{"norm_eps": 1e-06, "positions": "rope", "parallel_block": false, "learning_rate": 0.00325}
Each number is 500 + 50 x the weight over the matrix's rms, rounded and kept within 0 to 999. Layers, rows and columns count from 0. Numbers have three digits each.

# layer 8 MLP down (transposed), 1792x448, rms 0.101, rows 283-339, columns 0-55
540524533506458461537473466458488524476484530483490512496518429503475382582499582551554464508418544444527565530482525533502512452491463516564495479486496491507510540491
566489568400496571505593475509510533518496490480549555568562516523504467466492495464457453480453471440543489503532539507496525510482477478499496562500420617524514488531
566505564516463485536508495498461552446589571562446611545526399582536509473587570577471468553494501500487581462479464532447546478523533526486432527502528558559510526445
501464521507467597438427474478535509515571571415495466488462491491430578448466479549466521460473564514496558563534596502630436537469540503473590409448538509614622451401
452578617476516437577474407515533527510510444549465541525570451418420452458497568541453487421550493455530564490549479592480477506546553514537548553504492487577474525514
559468559524506539450524516465563378468598537496413608427587568524525557485402467496390414474545586443496468526444571507561433545506424478451447523482459521564510476403
483521486459534505539584472538559451449476527509512459484506519547472507499450540551506511516567561437400524609437459463480607505455433500473519394529488443515463570385
570424443451635456503520479557506531434495458440559500588428514460414519406527476514415593513531550567483497463446496480437448534512523503494539516422557596544491474536
460503605520472430509454530486572537535567523602505429567555443485447464598505460504505533478561505560491528418433557519482568485517422489483510455529556475482422450457
499499550449482556481507457492485415505514577490520433452490480483450510441474531533458496558455470504485505540529530470540556603486556551523554519491446516547459498528
486439509501523450530505512467475641434455441508534578505474573462548458520508581482573514527493462486482427497484571544507425559462488636519572465456571483453440442475
444505577551457479515461542546574556465503538469516495484440495403508562442504523535542525527473587342504461527521436484594498506473447543472550439497495384496542449472
465468521565482515472480452555602570512586565528477513541500600479438496501574550536530441475499410506487450489432641428537449398477592496544471597438486434442529513553
496540465527477523532529558567469354485496487465483525443472598593593531565444493429450485540474460506464462443511486443486531419534589483433565599491436498569608488544
404458559518487510460439530429541458435533586497433475529520502427586526662632488511514550533576500467500477562490465466476574599526529451438564553397516481465428469429
505428522526503512519601484552580527445617592460472422446530461518482526585458508544517410495458479618620461562492473517450488443525545491542545486649556565499502495493
459604419469461530504491507484625472583482491550501589494564555512555455507559464521576458457498512465488519522534488498522404479498546445466543455433449570524537400492
468476451563496506489480384581550503493464502504519466360510460575346511485403552494475474516553556435487601500575454513408514548456429469502488508510475564499469466544
502470415474452464428600485497485470484556519465450593460529434508533550507570533569500538629565528501582437502443399502466487593455524574547483553559531509441462464481
420476505480470389554536422452474520571451555451457554474456552581552430493468422447524524417468457647528452486479573560524467512547531554496484539591505535572487435475
495564579551489557423553499537553484454472571569440484455507521511527590534509503480505451419559521519510424527498450416479639498427383470484534512487396591503497464547
422513479546485545423577475568406459467596426472450391399502511492548521587594612408490490398430507448410403492584420578468454505478510511536472534398479447448488473504
531578593507438493518510466596511517522421473463531560512408565531498538467519472459523481559495496454477581498547486471544529529498489468499489534477485478546489506511
516541433531498594541508547574509469498513480529555538523500452561526499481445421472510603601478503467541485564441577430593474560504403565525484502456519591524554546474
516515419588504415582532469519474412541622483526490377544461457510438440444413561456538530452547499491442386441483461495516417490471415451571451528430517538527572419527
538502422505468468461486564452529596463458559581554569439567367460526502515504488486425383506477472497491473480490500429493557499511550518533555561461445494546443566524
481572488401451507443499365554532509483385547471541389407488517501490550495511555453564500552415448460492541585415550428479498533540540449408527610428452589567486453508
564511579515454480531437477424510598406483617637455512550542509500504456442586451432490508524457479392476481489598523535528552599462516552497497436535511432501473470521
563521608505543489456488504497586558562514440511526556498505476406454554511456542445416453572494520500628561519560538502440523485487466599490516506576487582518482558611
479430435458516461561439589457583506527567466513535507513463459428479470506476488422518525433459479507507525512480470487403487540476499486460534444429572431509539553441
464506463491502490495546490521402457491513520514445450478466521401442504576469564530464482508554557503503544482505533597492510561573507520437518423419498476496525413554
582437556477544450500540513499425485534492452522459498459527489548581548426462493420475471517475403516558505522473503537392493482574378516399542570531501554450463538491
528533529531524545458538554489549481470474479504506491559437447441542560464511445517500556455487590532592493472519459510586458465555554564396533463463590459461481504489
468530541486531497491531523536523538511452418486563446565401475521508464547564437468592559542573379443490525470468464398443494469500449512523492454553439507527547463462
512539448464484450499489478561479525520437428552459513451562503428478492476543446494549414453510565619472522415454366608517444460444527492492425521579475479480484502535
571444447566519490513442436546568462416491635597441526459516468515467449591508509486488473540529561490484522446477487502471561473537398448480595558427444609529495394564
487494581550486491512478496477514542515545551489484470387464558549507501439520474544545526536518492500491481551490498547493484510487528537590560466572533501528456499421
564487510546541503399521405460587473469521528537510454429500489579589517519456502414477439439466475538441512515494456569576545531485430455554552491487490475477466451480
462532440548531542515435525466466535545593427458469485539516573491442479469429465485519540433402480529531460464459571430469504495505415533403586516489457591573611504565
515411386452583464510421518526570453454520498527541446414466506475576512517408553491481606451436454552530457426590510441463547482408422504411483567518566474516453447486
434485600516522520440465549572475515483527509539553420399553533491503558345433527429521568472545478582562603529534537525538444460536483406470487513477487474523517503502
506432531553549467449537426437543468486476365423575431531597551524658504445381602544602465467417496552438546507519538542467520507508452451491580470499525504521575510520
572493613496425515596537492486516520505453533440592534424461573581434521536497525528535405495446552435505535472473446497514563512503537483547500456531392575496547500532
461511479510458535446495503439594560408435504577503518474453548501454437494489498599539513533433500467540511484507515502509564426383522435461526465487535576456460387570
525479437502472531487578493519489432512504487529560484483498503549527471458487409506567442501605488475565555454537517458384499481392484487464503505516408506396547388491
511474445483541503432501463441527472506483549586463454571587539514501561471463526517594472476480528522472412549457514483484448433514603525465487517461533565521444472577
483531455537489472599534564464470437528439437467461523443548555451581509655472440458468523461517504500521553430629552546538515423547427521507483546601513524436499561443
513540481523535529505480449522634525439367483471571514533338539518499507449440556460522492435413470446426458508582412443478585430403456536501368549521562571448601446492
583473489601627509493503470522512502448544462494477490482535520425427562482542491442505457521458446458531579512490462433451511466545507548483516456581498482531531547499
476562407561555548582483498397510435506535496482470482409569506505482564436480469521470523532411508479520482436542453499522481534466511474436532556385525524454585531527
539545542416508529532492592520451443506478506505529535594436503433502559531532466541481511490475507449600468455459410503557543491578460451519571516402449518419489536547
565561422484521441577508411505468479531547590463539418467473460580497517447533508434529353591449431571496507506491534515450485406562391487468477508501511446512416531529
537368342478522524501527482518512530416500537458576446521564492477528536416558545462550525491523459378474529452522495488476552441573581512409600536540553501427461414441
480515481460478465548480395520493480582426493407524479432517477428507557510483528400527539494532418484528489508578527468476541587499427492538461526510473532512519443594
513464517432495373486627512432546474437525513499442447421461536582502566542479499579500550574478591544517425496478428500533521488581511452459428485575421551523562499537
528479546435501490560432499488600463542457488412559483474465517558472497472501451458497555531487484534464455503543396408511485435531554423448446542570489494521427476495
579528561600532476462529422516477493498606560537440462542495552479446461610502608600458516563527531528601445498464492423479435526531506582592562466544494559532528529503
# layer 8 MLP up, 1792x448, rms 0.101, rows 284-340, columns 0-55
476535562513507524500457475561594585483545512546516482428453501463488531527502453535531446465554515534480495569494536463482483564567540490498433540581475521498383452433
476552415531517541401476448491480521587506492458467454511533512520544512462462580529443565487529502500542525581479674473584408463427460496478569431521566579515444528483
439536523564546533457414455502483521554612576575516468490517523430467566507513450467491532547563481555463531523592621512540554455526488554528611495389516551475542547553
534425418468481533509467497478507423483529471435530501489524429501460587439418519532439499496424444469524433496491441534454548449482419513484468454571552482504478546509
475432552534501616563542455600583547546511407475488556440405416474467485530423412493522461522465573538417455490552523626515570537581540487529483495456582565500495549604
459495561504543491600549547590494521445432574436559493553557520604527510550510429540481514457473562432476515570470400511487499473496510591463527385507428491500560553501
458432501510548549522571494393470534432544527519531435469455505448350480534480611463488542414497540481482485541600453485415413473406501497429506477491513510545528563502
499461473495491545483507472484510560474559572502528594503479444522449569422507409539432518559419425519485529505532471551483542506457498592493587512428473499559537568481
519481457560507499462568521596403564476560511491469406621517433494564552498526523516549391616519496568472421438501489503459443518488494489554537498559480405505573542460
517493412441439528448454462514401429432523437556524511555405471473513490560537488573590585434478408489438446449471521470439439561479416412522445439558511496479515506498
449457511486602557460535511535609449469510526451553480420536553535535522517517470470492558485565521539481506492438449518498538516465593480457444497462432491576415427520
545410509447531548498564565474471434523449493529450527507583492466459560500398455573505495541555427550606617516511475505495461495500481437527546504489404510468544496563
480425534483523508570420539461529456507552425472525546501561570479516454433461446562463434415520515503427408524461502518500502395582591514468493556623574570489510525489
491585459376439516497499562450476423434477561503517507534548469451496422539440496517453545509458453457559505575450428532501434451458490444436522397495625455337418446523
474529486552481417542525516501518463487430487487487468495502458557512598482517539549440499549491471470531483563510530523382518533502498447479461477500494503634555530498
408432459475452470585509475418544443576569543423538460450500486555510562503480614445499501518486478476567492431534498378532474486512432554493501451546476503530503526488
600503467511531463498496527451392499512490519528539450504432523401533420470524531527444487536512470518485595488508509580447470539560482465466489548603619392514465551508
422501503487512503510457497461460527426494466473426509506532482485489582430502443487556365514495500539561545625502567468460493408471398538491475456482393483530423439505
542499494475558547580472507587529485492400471519530482462517450566368452511551444469535518492470550493540511475528478436472500589516546550530443409517443564449582516493
481414461564487483485516501468488505496522486405668494561475530462537447493511474539496529533431540426531431456585471574605387416480596424595503552479480532505507587595
443499510483470469442485533467494466530520515603449459441532523589447562562570452499446495551509448505541517533508411543486369528561455475488473468467544511490531400600
547412471512535414542485542445515538467513484517453536455508514453507518516383481522544519461434575568590475495488568539483502408504511599530430562521505486495504516475
486515542447580505576508583487486497464543470492533395417491424486483561477531494501487481483546466481439441604497412593557507474537582566583544599423477471546474405509
541471532474493442548522401523608574463471401508529475474459480506507530505510517574555413461499482491484510456494486509536497430459535517513491511592410515531510510592
402432485484489525566520486526522519524457435549556485552495488472484495473413499518502478474522524489580528570475497487579404429451481535468382483517510516522548421496
523543512562512506452513472420347438457451524498428396518587476513598493508465485450471544543526469448515580565483524609534460426489454524530513477534483562424450524449
494459503381476459390556524549529497499427608545436408611505504410519473555453507412480495639460519461557533549587517477533575595549526537424520446458550506453412528527
510514447527563490484500482424452507487570562517555556482482514547464546578449541523430544504549636462554610358454539488507450430471506657478339533530508471514511538533
489417516475512414561563487473473520527532483545486514476523510556584397541557519529538588314503486560484406469523483529488431416522525571514505466476602447458473428507
461525495601512487447526513523495514509475486539522490523527572540450542497526473560471497456457422513533478569500532524493356484500496502460589513528552551499460480510
435544551474630572546487501523456403420443475543557447588568425469459493467602489552497513520495533484498519488519469466530510475458454545477562510459493477524482537559
459518499515474501527569537499446507439484415598520477522489579422513409510493465540514555474525521475521496437506508566505528472511435478450497369559507405436444541485
414478450515531552551527472487457507455578525518445530517508442514535475440460457412473402563413531432496528531503514483532534479477491420576520536433486498484471586441
434587457416562493506492526407492510560464325522502416565523540413462557514487568538500494479549467559504490484533473654437445430485570474457373437476554509476513504513
498530452418489524418487477432540482455537491428475520505476478527555393554506518509461624490417512511566569505450400472467510537478555464540520535456509402531502444449
484571559557557500506529578415459575448527503485512361589493467505531479530457560540477549453487541572488466449453574508524559512521370563422530531525543514490505507519
521574576600418558444550516480411493414529521408534443557462466544500569449504567444545481534370541553502468420608555587547534531499457473571458459518491445467533542378
489438495462507544490451452484473434532492423512540455366548468564476464495459539445520463508499480444424412420537514532537530533440531525435553509455524480540498454524
512502525561555437460484518428356508424510469537494549515440428477495486576492570499487418518467470527478485501510585454529433455545548564514483498517583628521499436547
466474383474506431407660527315580445534387611412518546470659526638523553483339533458508455456377458513450392466448393514559533422514517458498405486468541492517443415524
562537456425604436482533464507453487485560455505483458533591462534487467467511565517536476421461589526526422563431476528536568445549476526483549415509511564580552518479
524451473430426532461637434573602470448428571489612525436475519550537486506523416450501584523652531441349420530532444541461512497511536578582473491427536495539478594487
508494451564439528453497466453586451493580416442437499505402483565442538594470446504459560473519577486462569536483447528524502624498620511515501400395491561432541554481
573471440478474498485488498498500459612475432501547500470564543554421450436500503382457458549531471435527599520454449480552374570557517506471543493538532550470453652523
563513486510460535448446415463541531513495554477496552587476479546411543470530584463524490557500498526473532541509519456526458452431594521564471466515481534426583507502
445466563463545497526490437538414532502526548453488371515541527582514518468531462493498511490496477456504473504487512536503582495519535504466562475578483421514392459539
430461468594418485493551492483464452405504458465515482466476642531603467562593511572577470453521510532584558514519476422563555480534472545527497560492566566413456535456
457458520438426522574521436454521511527437474407482517500509473570496500478442477435501501449522550523479470450541468544457446550520532452494517479493577516548480444457
446611485480478440524488548608559509547441487547509507495448439474509496559508458470500610443478582462514442481500511419366509503592501487464552520498561541499560561496
538505475532491511483507503405461489550432477482472475486465492455484500555487481502508532515500468454487484492573556491450484507535476477431442519460467472543579499545
513479553480561481456581561526434551563537528516552462424607593477458485380478506544507574420535477548589450508534471507448466552414545551507472506535579466505492455416
527476565458491452512464450513528451566557415514532458577600482518585493483447389479476533443469463485569463451511631486569421496500543427552486478508465439536530463527
442463493480479474498491543498469560484444551515517456525464499515415460618480476480480480477401514521484510492533543501503536512431508480566481573465517570455520498613
489441502489542493530468428566528472453495523555446544508375605536511537530514412475358426483542642598454438532500440463599452423493529593626551574528548480517592540491
493469453390493548565526579530385537544526472481560406507465475572513531388567422496452435540487517470586482494568470468575468507494551462479437524472546484494501517439
490592540561539537525532478467425500513642498588357567489535511526441573514503549495461484425447533572460478489394480412482479477470489559559632500487570516530488488532
521404574504526590498551507493618601534596506487464446396433482486460468475504525535499555584497500534492421462546485489510475435462625456467503412492519429481543540643